config = dict(
    rope_theta=10000.0,
    attn_scale=0.125,
    schedule='wsd',
    dataset='wikipedia_en',
)
Each number is 200 + 40 x the weight over its row's rms, rounded and kept within 0 to 999. Layers, rows and columns count from 0. The size before them is the row's rms in percent of the matrix's.

# layer 9 MLP up, 320x128, rms 0.128, rows 35-53, columns 0-127
089,149,190,178,190,212,240,208,245,216,197,205,194,181,187,207,184,130,271,178,214,136,142,184,208,239,208,233,157,160,289,193,178,213,216,191,181,177,194,148,202,184,154,146,231,245,234,168,246,167,294,127,170,224,176,212,151,188,254,288,208,187,143,186,159,173,220,145,210,265,210,188,149,192,215,191,194,266,175,236,244,226,247,151,263,200,272,130,132,192,230,220,226,127,136,159,199,164,199,129,174,207,181,206,233,209,131,169,179,154,95,216,230,154,196,249,203,212,231,228,185,219,175,178,273,181,266,122,219
099,182,196,145,169,197,198,181,238,221,200,248,230,169,211,267,202,188,258,224,206,216,157,199,191,204,193,275,155,190,250,256,139,200,174,241,164,180,155,198,176,207,180,174,244,215,148,182,220,175,219,189,209,135,179,233,162,234,274,278,200,128,224,218,214,210,165,201,215,159,169,255,198,108,190,186,173,148,251,202,149,159,116,167,168,197,225,279,183,180,219,215,113,233,93,245,160,168,171,202,232,192,123,169,138,241,257,232,206,272,192,117,154,200,131,172,195,223,236,202,259,240,164,127,180,232,166,175,160
097,196,183,219,170,150,211,212,182,176,214,273,185,247,175,225,261,226,291,114,192,112,114,227,221,165,187,275,253,172,232,214,255,230,150,174,258,174,254,191,246,229,182,197,177,156,224,234,163,220,227,156,205,192,230,173,177,208,213,258,172,214,154,179,216,208,228,167,207,256,147,194,182,131,124,219,199,207,138,204,161,286,184,320,181,207,176,204,223,230,146,229,194,187,165,167,221,283,232,228,151,168,166,201,226,194,152,198,196,229,170,236,214,138,209,125,152,165,196,208,232,244,248,163,157,182,178,218,291
096,83,252,190,221,243,184,213,211,180,305,216,164,226,148,216,205,223,194,224,220,158,219,249,229,169,142,200,249,222,140,177,161,156,156,230,184,165,216,161,214,182,224,178,293,123,152,105,216,203,270,230,229,266,175,258,210,207,159,193,183,237,144,223,203,162,239,218,196,164,152,220,240,152,240,215,222,254,153,228,219,265,224,159,174,231,183,223,194,209,208,262,243,272,255,224,251,228,211,165,131,248,250,183,170,255,175,234,155,211,219,184,213,238,225,157,180,227,108,222,202,162,241,149,153,202,168,212,238
103,259,193,206,151,231,226,250,176,193,191,227,132,163,268,234,281,218,132,202,251,237,173,233,149,212,175,174,184,201,184,74,199,216,232,210,202,209,262,267,224,157,198,220,254,218,249,199,170,213,171,209,194,212,238,167,143,168,175,151,225,207,160,233,195,232,236,209,162,230,168,218,158,167,237,183,210,143,215,189,232,225,203,213,231,236,183,203,175,188,155,166,295,149,169,158,174,231,203,250,138,245,214,208,276,158,293,193,109,239,176,230,161,210,232,133,178,205,179,161,186,188,291,163,154,195,114,126,180
101,230,161,239,226,257,210,254,129,230,218,212,106,193,189,140,204,232,262,179,205,177,186,218,159,241,92,224,273,218,185,214,245,201,243,172,223,227,247,242,201,322,202,183,273,212,168,197,209,206,188,159,193,181,187,185,275,223,142,199,219,303,244,273,271,214,213,235,199,177,185,174,281,212,163,206,203,144,183,182,209,238,240,181,240,233,147,174,195,158,241,150,230,224,227,203,185,223,236,187,187,193,217,175,141,237,168,109,151,214,159,109,171,148,159,201,164,183,175,159,195,225,221,216,253,190,256,216,211
085,184,202,211,206,219,184,166,104,133,185,181,205,225,229,201,220,140,256,228,162,204,263,155,268,210,192,185,198,193,200,265,202,180,330,208,281,121,200,208,185,180,204,192,251,139,184,156,279,221,228,211,158,176,222,231,212,196,220,218,224,192,200,173,161,194,155,167,211,222,230,218,117,130,192,218,238,185,231,228,215,195,244,171,146,164,225,176,229,262,241,114,190,260,288,181,219,243,151,128,162,233,213,116,166,174,247,311,162,237,228,242,185,238,222,171,167,213,179,144,175,211,225,222,238,187,205,200,193
102,218,225,219,156,179,196,185,218,287,250,128,159,211,153,177,118,185,234,255,213,217,103,223,181,156,202,141,246,172,200,263,217,310,139,200,174,249,216,228,196,247,206,208,94,172,137,206,172,195,197,195,230,195,268,181,149,165,181,188,186,250,193,214,138,200,195,191,203,202,198,280,204,193,224,191,187,275,255,219,183,146,178,146,293,209,213,206,170,207,222,132,200,218,135,240,271,164,181,193,175,225,224,247,266,141,266,232,256,168,165,244,213,122,160,229,209,196,217,151,204,164,189,213,188,185,191,232,210
106,171,184,201,152,241,182,177,237,181,204,266,244,246,217,151,200,206,173,142,207,145,237,172,143,264,213,166,223,211,218,242,209,190,199,193,220,214,215,193,250,207,113,141,224,247,265,229,157,136,197,143,220,173,197,232,75,160,222,237,241,166,191,219,240,224,167,198,136,135,174,156,185,290,215,112,235,211,156,164,201,130,247,237,193,228,178,250,168,205,176,254,164,219,113,254,215,171,157,198,193,213,226,197,227,214,189,244,241,111,203,245,193,228,204,182,108,209,246,217,181,198,245,245,159,137,188,251,241
102,265,181,141,245,253,141,180,122,150,274,235,220,194,191,219,247,227,161,233,227,200,200,197,216,163,211,181,189,249,261,205,220,285,183,116,202,188,244,243,191,184,196,209,210,194,194,191,261,94,271,192,206,176,172,220,203,158,197,146,186,113,222,151,216,190,162,158,244,231,192,195,221,163,204,158,266,218,183,248,237,326,236,174,256,213,146,272,206,173,279,185,205,225,167,152,208,214,181,177,233,180,270,242,200,212,215,217,184,225,138,180,167,273,238,259,168,287,172,166,240,187,190,211,215,191,179,203,163
089,212,145,222,167,155,191,192,107,198,132,229,143,195,176,188,161,150,196,220,152,220,240,209,187,208,266,142,192,221,256,240,207,194,150,170,252,225,221,91,261,199,194,210,204,245,175,121,246,224,191,98,139,158,154,162,208,184,207,210,192,205,144,195,217,238,251,155,206,254,201,175,220,149,191,223,157,239,254,265,223,182,221,207,234,266,197,312,221,175,216,132,261,254,236,198,236,212,180,191,273,225,193,180,229,196,248,245,141,209,212,233,207,211,222,185,254,155,208,270,175,221,108,218,219,151,190,221,183
098,274,193,168,252,269,128,148,206,263,203,222,217,187,214,173,168,176,230,207,235,151,193,194,195,166,212,180,171,250,154,159,271,230,200,148,259,169,212,212,181,107,178,108,204,171,181,164,181,143,201,141,220,217,192,174,162,259,167,238,194,303,229,240,160,172,199,179,144,261,165,177,165,183,176,153,185,175,208,207,276,247,201,227,168,236,165,199,227,250,225,213,227,181,264,260,225,227,166,122,277,138,197,209,237,250,126,242,220,201,206,225,152,221,244,152,247,226,122,192,199,148,256,217,232,215,190,244,171
084,153,187,267,273,130,199,156,126,203,104,88,224,179,250,111,161,233,218,213,198,229,182,149,163,214,163,194,104,135,137,220,154,207,196,278,211,159,167,218,160,167,193,197,92,203,211,231,230,217,169,206,177,205,195,247,213,197,263,206,182,148,204,242,191,192,241,188,176,241,202,235,168,184,218,274,238,194,199,201,185,208,206,138,177,193,177,179,178,190,233,159,224,219,196,209,214,229,192,171,169,228,193,186,172,198,201,183,145,179,258,190,135,158,166,240,139,207,254,142,177,103,201,119,195,194,211,263,144
102,152,228,156,208,224,150,215,194,170,212,110,257,230,172,202,153,222,220,264,186,223,211,206,204,175,254,191,154,250,209,102,256,240,248,218,268,232,220,169,188,259,210,199,296,216,218,157,174,157,210,227,211,236,266,106,205,206,239,170,185,216,232,224,240,273,208,258,211,256,174,183,250,246,123,192,231,271,178,162,163,181,206,199,229,206,155,277,253,188,248,197,143,230,244,221,184,273,211,185,137,122,232,184,169,212,237,272,192,176,199,213,185,147,205,175,194,264,218,200,158,147,268,222,189,205,264,190,168
095,212,234,113,236,169,256,208,205,228,220,194,132,173,133,209,229,176,177,220,274,207,167,227,168,232,133,231,187,183,189,173,213,194,225,242,271,155,256,171,217,205,173,235,240,138,158,168,108,258,129,241,180,157,235,191,193,157,187,188,199,170,160,245,190,174,140,185,227,177,188,188,167,180,251,277,174,190,171,240,139,172,177,139,172,167,163,280,153,197,164,182,220,228,250,184,145,210,226,204,201,222,263,253,71,191,219,210,257,211,190,174,210,192,189,257,181,213,189,236,191,240,238,172,276,288,164,272,185
094,168,171,195,214,285,130,203,222,175,144,218,169,209,193,213,204,211,198,105,244,269,267,189,193,221,208,144,210,202,244,204,173,170,226,224,223,204,197,150,192,245,166,222,208,233,188,157,204,250,154,188,245,262,214,113,195,193,197,140,143,198,218,203,291,263,150,175,275,162,145,249,242,144,220,272,214,209,260,153,167,222,202,221,218,230,180,222,135,186,236,192,163,163,161,202,147,149,250,230,156,229,158,203,208,222,202,213,272,152,162,188,171,201,83,111,196,269,205,160,189,198,184,263,218,249,228,213,164
099,230,235,238,203,219,142,220,159,155,255,225,200,208,207,184,157,169,170,237,142,221,229,198,193,231,188,265,286,178,217,251,117,212,175,192,224,132,212,193,190,212,205,180,168,181,163,232,209,151,159,179,202,195,258,132,226,257,190,199,202,138,134,317,172,144,201,183,150,238,269,267,219,193,218,245,247,185,297,237,241,212,163,164,170,278,189,191,148,188,198,172,208,111,223,219,198,177,187,206,203,221,273,216,197,194,199,228,207,193,272,221,155,207,152,105,226,210,262,264,231,196,168,198,256,153,175,272,237
083,218,210,222,164,153,234,262,205,224,192,158,173,127,223,177,140,110,196,233,216,209,219,171,282,210,189,205,260,254,229,247,228,194,117,184,185,203,203,216,231,261,190,266,147,238,180,298,208,240,165,136,196,168,174,190,193,157,300,185,227,175,159,170,245,225,322,179,258,170,212,148,210,242,162,194,191,238,222,229,265,211,256,223,170,189,178,223,182,206,204,265,179,204,201,178,175,226,106,229,193,223,173,180,244,155,154,187,263,233,268,251,168,229,196,173,247,207,247,162,170,245,214,200,204,189,222,286,178
097,207,270,209,180,249,189,234,222,156,181,197,191,122,194,233,261,183,187,183,240,218,171,274,256,177,221,152,184,233,214,197,194,293,208,238,179,182,118,249,272,227,156,230,236,198,223,199,187,120,196,224,223,200,172,245,254,192,206,109,232,244,190,211,241,197,231,112,201,148,241,166,170,185,232,213,212,257,211,164,133,161,168,215,210,148,200,213,244,265,268,216,140,161,208,229,112,262,259,265,205,275,153,132,157,220,251,199,216,158,236,220,230,208,162,155,170,192,231,142,232,253,176,181,184,223,222,233,242
# layer 9 MLP down (transposed), 320x128, rms 0.0642, rows 35-52, columns 0-127
101,267,228,212,259,213,123,208,216,160,219,207,176,163,215,148,246,214,180,172,165,202,192,178,198,174,215,219,262,261,156,192,206,170,184,186,161,173,120,220,196,204,239,117,240,163,211,178,293,223,202,271,242,136,210,162,253,179,153,190,253,152,217,187,186,204,153,150,164,150,170,185,247,189,200,215,238,150,182,223,227,252,168,266,205,176,236,230,220,188,244,183,248,240,227,292,198,249,221,66,225,180,202,148,217,209,183,222,194,249,255,317,175,184,222,296,246,201,226,131,200,223,221,217,221,221,162,202,212
097,220,142,111,187,253,189,192,225,178,128,194,173,163,218,142,202,225,214,175,180,206,128,185,51,161,210,202,161,140,180,197,196,130,221,173,215,261,221,172,179,174,234,108,155,270,203,175,151,196,174,191,236,230,203,211,186,214,231,226,259,221,188,234,229,238,155,200,218,170,214,245,196,245,204,213,204,224,229,199,163,180,181,268,238,273,184,167,278,235,223,175,163,204,223,176,196,267,323,210,145,237,235,197,229,224,202,250,231,175,206,197,229,166,208,202,183,245,136,199,83,223,213,203,136,194,205,242,151
103,164,224,122,146,285,239,277,254,182,152,218,258,146,208,205,129,198,268,221,209,195,207,127,184,219,227,272,211,246,194,231,262,203,240,208,151,208,140,169,162,137,144,148,198,194,210,187,206,148,178,175,257,276,240,162,180,148,153,166,216,204,212,234,213,157,160,155,283,199,138,186,237,212,171,211,155,179,225,225,257,180,183,242,192,198,186,246,183,130,244,112,235,196,210,147,168,185,232,162,194,261,183,203,194,160,174,239,192,188,204,176,195,271,121,232,151,210,219,173,205,120,212,205,188,275,177,244,186
100,238,194,213,268,224,107,206,163,190,170,193,141,266,221,182,201,191,161,168,265,186,147,273,220,243,202,186,111,203,190,214,191,265,158,177,295,215,203,170,227,256,193,218,223,236,226,199,257,173,237,227,196,147,149,264,217,186,183,157,232,152,156,206,208,234,138,215,250,214,207,182,232,191,178,203,189,185,149,268,185,166,156,209,230,218,164,210,250,190,216,182,196,196,267,213,145,277,203,151,220,141,257,210,223,243,189,203,230,156,217,228,281,243,202,173,205,166,232,204,125,174,193,283,121,319,225,163,157
102,208,212,247,225,125,186,252,148,185,245,248,163,238,191,174,178,167,208,165,209,201,184,178,207,182,138,224,153,247,141,183,236,263,219,179,208,188,204,186,165,204,117,281,177,232,220,261,161,303,213,171,210,219,143,279,185,148,192,152,174,200,149,235,233,190,284,242,204,177,216,217,290,224,142,205,224,244,229,123,125,215,229,179,214,186,161,162,180,160,178,249,210,212,131,176,159,164,149,306,191,142,189,201,211,209,193,201,188,278,123,189,170,111,190,192,205,188,208,240,210,187,174,167,237,211,169,246,154
099,232,196,192,181,269,213,191,212,201,136,161,237,221,202,159,156,158,213,174,121,224,159,247,111,185,224,207,203,203,161,212,169,191,116,195,170,179,176,141,211,241,229,216,157,188,256,165,165,213,227,245,219,225,145,129,227,143,198,174,179,195,121,242,187,190,240,137,137,140,223,220,213,173,189,116,200,199,206,137,185,130,258,207,207,214,151,209,202,130,191,222,233,162,169,185,200,242,163,160,232,146,166,182,159,180,189,259,159,179,159,130,171,238,162,229,310,206,189,321,218,223,222,187,197,177,213,282,246
090,211,108,145,228,234,236,263,161,173,232,202,236,184,174,176,147,213,171,177,248,171,181,279,131,235,227,129,278,167,197,187,177,236,196,241,206,226,243,245,217,215,186,222,138,155,205,168,179,252,95,242,192,266,253,125,207,208,195,231,224,238,219,220,168,191,144,161,203,168,179,199,250,184,210,236,140,195,222,171,185,230,195,199,220,164,300,207,171,204,189,270,246,231,191,284,224,92,223,158,189,234,191,259,285,203,238,209,152,162,185,192,236,195,250,269,213,225,247,161,206,181,199,164,226,241,242,219,235
104,217,247,174,159,191,182,243,179,206,188,234,149,264,203,140,163,194,184,190,209,160,193,203,227,172,108,157,132,217,219,180,183,246,174,252,218,209,150,183,175,224,174,148,196,226,156,171,195,230,129,221,185,154,240,235,198,233,174,225,138,191,131,163,221,261,239,197,186,199,238,218,168,246,229,206,186,171,199,254,213,265,170,205,148,85,179,223,212,240,173,213,235,215,200,179,229,165,75,138,213,244,234,206,190,288,143,231,187,198,162,175,169,127,326,223,280,218,154,172,174,266,158,176,172,198,227,181,224
109,197,241,195,201,202,180,200,145,194,221,206,221,190,240,193,248,201,283,182,206,160,247,246,198,210,196,206,181,201,178,158,243,166,260,188,172,213,180,193,190,259,145,263,204,163,82,153,219,197,225,180,243,199,182,229,213,109,135,226,144,182,156,287,149,274,210,193,196,209,238,243,188,258,168,123,225,159,143,157,201,189,241,202,220,158,122,160,188,138,192,171,179,158,225,174,136,161,201,255,220,236,231,179,142,168,152,100,213,234,233,184,172,184,157,158,170,208,139,251,166,213,295,228,143,209,180,261,204
107,233,204,170,154,129,242,201,225,167,201,229,178,233,270,195,206,208,269,227,207,237,231,266,164,204,182,238,224,205,195,240,242,274,192,222,237,175,240,183,177,185,231,247,175,210,186,219,190,132,225,165,265,224,216,195,161,202,156,155,194,179,106,212,240,164,167,141,190,164,198,178,245,158,188,165,140,109,219,178,269,231,287,197,271,149,153,178,230,157,247,188,289,158,166,129,244,231,208,202,173,278,213,267,228,147,149,127,145,207,201,185,178,226,214,189,250,175,215,141,232,160,216,184,211,225,254,114,208
091,162,226,159,170,146,183,147,266,204,157,189,182,281,215,222,189,161,204,80,238,198,190,180,193,203,203,216,220,203,210,150,176,230,232,184,212,196,252,192,209,247,162,77,214,164,123,202,186,180,173,237,188,211,272,261,309,228,187,169,186,212,179,242,208,199,165,226,199,177,201,128,155,189,264,313,165,222,231,179,230,241,171,221,233,183,235,148,238,172,164,158,160,197,148,242,274,265,218,153,193,237,164,149,216,169,218,193,204,183,256,224,202,277,234,202,231,197,155,179,161,216,173,280,177,236,192,148,228
097,248,217,233,206,137,215,183,231,173,257,204,127,180,138,209,151,222,222,127,134,233,178,142,210,235,288,204,232,196,186,206,134,160,219,229,141,201,134,223,141,207,235,133,170,214,158,182,156,187,145,197,248,250,201,248,200,270,135,178,201,217,216,167,178,213,220,205,219,250,158,201,216,273,284,190,195,176,159,136,247,195,229,138,180,200,204,199,228,222,178,261,83,239,201,185,208,234,196,166,221,188,165,137,127,229,255,234,240,247,270,167,225,169,108,254,224,196,161,222,225,167,163,186,196,202,194,236,174
078,181,205,170,199,255,190,227,194,190,174,245,192,214,201,246,175,138,193,166,195,212,149,236,147,224,204,217,214,216,249,83,178,217,178,161,192,182,217,241,218,231,181,254,218,256,175,161,142,77,214,212,203,237,169,237,167,207,157,186,252,295,218,202,167,173,165,153,210,188,200,255,238,184,213,208,194,176,240,152,212,251,191,272,168,267,206,172,245,216,182,266,239,277,233,164,169,196,227,282,138,168,154,213,207,295,195,212,150,188,154,206,216,182,296,131,250,240,191,213,189,186,237,209,200,157,198,86,207
103,164,163,251,179,178,119,199,218,170,232,175,200,191,115,201,174,187,221,215,202,141,180,154,200,212,199,191,235,173,169,156,199,169,215,157,206,165,196,223,279,182,237,144,241,210,197,183,255,292,175,147,144,217,233,186,218,145,149,179,118,239,234,190,192,200,266,222,241,244,262,181,214,174,201,187,206,250,262,138,225,164,204,205,167,218,187,199,114,248,101,190,239,228,178,151,161,152,214,193,113,251,133,242,164,200,172,200,237,208,169,181,260,245,229,261,274,152,197,150,231,154,141,284,203,224,145,198,180
097,148,183,189,228,253,159,195,212,229,228,251,200,208,287,234,166,171,205,185,264,237,202,182,190,128,131,267,224,252,154,223,247,172,205,172,117,195,172,167,203,218,186,205,181,195,192,205,247,260,240,236,190,232,200,157,217,200,187,249,188,225,193,172,170,155,297,176,187,267,261,224,257,244,155,207,203,173,246,228,147,207,228,188,114,190,287,166,156,188,209,233,213,179,207,199,234,249,171,240,275,221,171,233,240,98,315,169,218,231,291,158,179,165,182,212,176,245,134,183,194,197,244,160,153,206,212,222,233
099,198,140,168,149,196,225,192,267,163,254,204,232,241,246,142,227,217,226,140,263,186,202,248,267,234,254,253,199,222,217,292,267,210,192,189,216,174,176,218,165,176,241,203,196,250,252,262,224,266,184,166,175,279,118,216,212,171,203,254,215,185,135,198,247,108,273,219,206,248,224,149,263,204,160,189,180,145,291,211,218,201,247,213,119,209,199,219,174,145,219,165,260,182,155,213,173,171,157,199,267,179,206,235,181,214,164,288,206,247,189,187,205,255,188,233,193,232,208,203,245,203,190,247,265,200,209,185,144
099,269,210,175,223,182,298,259,178,217,239,223,156,165,279,229,201,211,187,181,140,202,176,222,220,159,185,240,206,203,157,189,200,159,211,229,240,161,167,201,169,251,220,262,149,188,200,184,189,191,97,231,136,201,216,163,172,232,205,196,230,158,191,189,125,148,215,191,128,232,213,231,236,113,149,209,262,162,253,254,191,151,169,192,170,227,210,203,188,217,194,183,212,155,216,185,209,194,228,156,121,227,155,232,169,164,252,243,218,144,157,243,224,229,133,283,219,289,214,206,193,209,156,192,103,170,87,219,190
080,188,226,197,203,181,213,159,200,183,188,272,209,162,206,209,172,251,178,212,161,148,109,182,108,197,154,172,193,130,212,186,167,189,246,174,120,196,247,187,272,165,240,259,234,198,206,155,187,217,147,183,184,252,229,204,127,176,231,260,164,207,300,187,211,175,233,182,175,240,183,245,217,289,200,190,200,140,189,148,124,147,198,235,224,243,266,239,188,247,222,206,217,209,219,232,173,181,274,262,199,189,217,281,185,214,193,150,171,184,125,181,156,183,184,216,178,262,165,211,256,178,226,214,135,120,202,107,213
# layer 9 MLP gate, 320x128, rms 0.125, rows 36-53, columns 0-127
094,244,248,182,210,164,173,265,191,170,173,212,240,197,231,247,139,124,199,232,118,243,170,155,201,268,172,181,211,188,242,226,200,238,164,203,150,119,234,225,173,217,174,178,237,263,165,203,265,143,216,235,218,222,199,198,194,190,176,185,165,230,248,179,239,198,192,186,282,235,191,251,273,226,295,211,159,169,270,141,194,221,264,243,195,214,121,289,241,144,152,174,276,248,161,193,218,187,191,181,256,256,177,159,207,189,261,208,179,183,193,196,185,222,169,199,162,215,143,209,277,170,203,192,281,235,140,197,146
100,157,222,149,179,249,224,203,154,186,209,147,190,234,212,221,169,188,200,184,207,243,267,133,250,209,175,225,186,192,161,177,209,240,198,221,258,169,196,199,222,117,168,218,207,271,133,192,148,157,135,287,239,177,219,268,196,123,193,235,200,206,218,281,209,227,116,212,181,210,233,238,125,185,196,195,183,153,180,208,219,181,183,224,231,180,288,201,245,177,169,88,192,250,169,274,211,170,173,280,177,135,242,218,208,174,123,150,157,192,248,187,251,234,220,174,131,213,243,179,200,165,166,247,180,275,222,232,175
091,221,152,129,221,166,227,168,209,164,141,171,206,171,228,207,224,188,241,196,247,191,170,144,224,254,225,236,169,190,247,230,202,144,219,132,187,182,170,191,196,161,245,233,177,272,214,218,147,220,200,153,241,180,246,172,259,210,121,246,188,277,194,199,155,171,148,159,93,260,240,151,207,162,210,201,244,131,138,173,170,180,142,109,180,158,216,177,187,206,230,174,263,228,168,174,113,157,201,163,219,217,125,171,229,197,235,164,204,183,170,166,141,195,202,245,223,129,240,206,205,194,296,252,150,162,168,237,168
102,206,224,147,262,166,148,219,244,176,229,146,226,211,192,193,146,255,210,205,153,206,160,222,282,207,230,199,190,118,143,172,210,125,250,203,193,174,188,149,208,196,194,216,197,157,240,159,182,238,225,161,167,207,200,234,130,256,229,211,193,205,220,184,255,131,235,215,153,187,219,227,288,295,200,195,178,274,192,169,177,158,206,175,188,198,205,175,213,87,112,199,233,122,235,241,233,167,180,247,172,193,181,166,138,191,181,204,141,266,114,260,211,224,156,206,197,186,210,175,203,205,233,223,262,209,264,139,123
101,230,208,135,195,248,222,288,223,165,137,183,132,207,205,233,137,234,204,205,222,135,220,226,209,205,151,192,247,197,163,208,167,214,188,224,219,137,359,244,251,294,201,147,179,227,227,174,141,216,134,243,132,154,270,199,195,244,143,184,196,203,137,204,227,120,228,177,232,142,204,175,229,201,161,183,224,217,251,222,279,197,189,197,259,222,286,215,211,190,180,226,187,163,215,224,193,192,229,189,197,168,163,211,241,172,184,186,199,201,267,143,223,176,212,261,223,221,116,245,230,186,167,179,181,189,258,170,201
083,162,206,227,202,189,181,198,149,197,234,220,285,249,202,143,206,268,216,219,221,183,164,183,190,179,103,169,176,239,241,191,160,178,204,181,249,196,204,170,201,119,242,220,247,266,122,191,240,196,282,222,188,139,139,260,184,226,198,254,167,214,202,117,128,156,186,151,231,144,151,241,109,162,217,224,194,173,227,234,243,241,200,165,210,264,212,154,196,127,195,260,163,162,283,184,152,224,175,162,167,256,202,193,214,215,187,233,190,120,180,161,210,216,165,155,227,235,200,242,184,265,171,235,200,180,144,250,257
099,163,240,185,277,221,254,239,195,155,184,260,177,194,218,186,229,272,187,245,161,201,173,161,244,210,126,199,225,174,196,197,220,153,272,137,212,137,192,203,158,242,229,178,202,212,188,265,194,239,134,232,226,198,156,189,258,216,195,228,171,203,152,153,239,185,209,188,216,144,188,244,190,226,214,119,285,267,174,175,208,104,212,148,199,249,256,176,200,201,268,204,247,207,179,295,175,214,172,162,234,222,175,177,169,221,158,167,151,192,242,169,238,283,165,172,82,173,244,205,185,206,188,209,215,200,97,214,247
100,182,177,184,198,228,221,259,174,182,179,182,204,209,215,163,98,190,222,221,211,154,195,183,220,205,288,250,173,213,131,275,201,211,221,154,189,139,216,192,235,241,176,220,213,278,185,139,220,191,182,247,208,237,287,271,184,230,201,183,270,140,209,228,208,186,149,230,247,231,187,196,180,177,193,141,168,149,255,190,249,203,198,200,225,217,198,162,166,250,214,179,218,200,190,290,149,220,145,202,177,311,253,229,185,251,93,214,125,235,175,216,172,227,206,235,235,199,195,151,133,243,210,210,220,248,143,218,307
104,209,216,215,177,219,214,203,226,293,211,169,203,181,234,211,211,215,148,201,157,275,158,188,276,122,189,256,257,222,270,247,135,150,214,201,130,275,184,234,210,196,211,106,165,124,176,229,211,203,168,236,185,223,266,194,169,191,229,203,254,172,232,242,158,236,190,207,169,101,185,199,202,153,205,231,191,169,182,176,147,228,100,156,188,223,269,209,122,203,205,218,189,219,223,209,164,230,174,191,193,195,230,197,169,200,241,236,110,159,200,156,200,214,268,180,135,203,182,287,185,178,200,233,176,166,101,233,233
084,262,205,181,184,309,240,229,132,185,160,145,205,258,220,219,205,227,199,310,138,159,211,264,233,174,151,192,258,219,198,147,227,161,202,194,132,148,172,273,161,220,177,181,228,150,197,237,169,163,231,217,140,187,162,240,179,223,181,234,229,231,287,169,252,262,204,229,145,189,208,186,163,217,181,156,196,167,139,140,179,182,151,181,220,249,232,173,201,226,224,286,200,159,209,217,195,163,253,241,129,150,229,239,169,199,152,121,155,225,163,161,214,169,194,209,189,251,226,200,245,175,286,160,223,216,174,163,175
102,271,219,158,150,162,145,233,203,222,195,189,268,185,261,167,193,285,161,185,224,229,181,190,190,238,161,191,198,259,265,247,229,156,191,197,156,185,220,230,248,197,196,64,125,166,173,181,163,251,130,251,144,138,241,245,223,217,243,192,153,215,195,185,256,170,208,220,215,188,232,132,172,166,194,142,153,120,221,246,155,210,166,183,226,205,182,187,244,253,140,179,165,195,199,265,192,228,222,241,262,236,257,223,186,214,268,304,245,194,172,196,164,165,214,187,175,190,258,194,265,209,174,219,165,230,217,192,233
079,200,169,176,191,227,193,159,231,204,162,190,257,273,231,197,190,195,263,149,240,152,182,213,128,200,125,219,214,164,299,173,183,172,185,237,208,227,158,237,271,161,189,284,215,177,123,221,192,187,199,142,122,266,181,274,132,247,151,162,204,195,167,134,200,180,195,179,180,162,151,233,300,207,224,215,122,137,216,207,180,193,178,168,155,219,285,182,240,180,263,228,199,253,252,212,244,237,237,256,118,229,186,214,210,168,177,194,109,144,195,221,169,197,205,184,269,183,236,196,201,178,215,215,201,168,204,212,192
104,191,216,239,175,212,193,213,192,233,192,263,194,111,189,177,249,184,118,217,354,228,231,144,164,165,211,119,187,245,153,168,196,236,166,166,155,111,155,203,290,252,213,207,173,215,193,213,241,228,155,244,156,196,266,251,226,256,133,186,218,217,216,186,237,251,208,171,197,218,244,195,162,227,153,308,190,160,196,178,225,212,195,242,245,191,242,141,200,176,199,201,197,232,208,184,173,220,203,173,228,240,139,236,193,209,210,197,234,234,191,209,274,249,195,171,130,173,236,157,202,118,214,180,176,201,154,265,227
101,184,219,164,284,194,166,174,159,176,199,159,115,173,213,192,193,181,213,175,172,201,172,230,206,129,201,246,115,211,217,183,152,136,191,310,202,197,250,243,249,266,109,233,207,197,220,244,206,244,173,227,181,131,159,184,184,217,188,140,216,223,231,166,184,216,241,194,174,246,137,236,191,183,186,141,254,215,202,132,230,173,213,146,200,176,268,149,188,242,232,216,185,248,262,189,188,240,186,206,133,216,219,266,162,200,210,216,283,139,156,205,210,175,214,258,183,169,194,97,218,297,189,202,170,224,167,150,151
099,213,209,223,222,207,258,208,214,210,244,171,163,200,204,198,197,254,185,290,208,220,158,151,199,208,153,179,201,243,180,126,173,229,201,182,185,214,165,199,250,216,210,222,297,205,242,182,141,235,162,236,205,226,173,203,218,261,291,193,280,219,224,231,207,147,242,268,233,200,170,151,185,222,189,162,192,278,180,191,146,185,182,249,237,176,235,184,181,245,160,120,205,299,231,140,144,161,169,221,174,166,231,213,138,168,283,132,249,201,253,129,193,181,201,260,263,218,205,251,213,250,255,230,233,174,125,241,150
098,159,248,194,190,179,224,159,116,238,197,240,153,195,233,213,218,224,187,170,184,237,191,151,196,184,182,263,158,177,226,192,229,227,85,187,250,162,206,108,217,191,190,221,188,208,162,205,201,221,228,255,145,212,190,208,194,218,253,195,120,209,217,166,178,130,193,197,237,189,232,125,230,239,195,153,201,169,244,170,192,208,250,164,179,196,178,240,209,156,257,200,232,124,213,208,148,209,112,68,236,152,252,239,231,212,170,126,112,172,203,176,211,139,208,169,179,158,217,267,191,219,276,243,163,212,180,253,136
081,177,184,143,142,175,174,212,171,154,166,243,192,160,174,187,243,229,126,160,154,265,254,261,180,214,131,243,181,159,193,243,219,142,190,245,191,205,192,155,219,164,157,227,198,137,237,119,205,221,209,194,207,280,157,177,151,197,203,190,178,145,204,233,232,130,242,256,245,240,188,200,217,151,111,195,229,73,179,160,133,194,218,244,235,256,209,129,152,246,230,182,209,190,210,230,154,256,180,234,185,247,169,222,282,195,186,183,210,154,233,163,199,222,223,143,185,225,155,260,238,206,210,149,227,187,259,154,242
095,175,248,184,187,164,192,224,172,249,220,157,195,193,215,225,250,188,190,196,276,153,194,200,201,153,270,237,235,269,168,166,226,315,209,246,200,203,222,271,208,218,242,227,207,204,155,186,249,203,113,132,178,234,119,206,276,206,215,146,188,168,199,205,239,239,225,119,125,199,149,134,118,245,311,141,220,192,171,174,203,240,248,179,177,191,215,146,191,172,177,181,162,205,162,182,225,259,211,184,226,237,164,245,196,181,111,273,227,181,145,175,227,259,159,189,232,193,220,153,214,217,184,234,211,215,187,248,213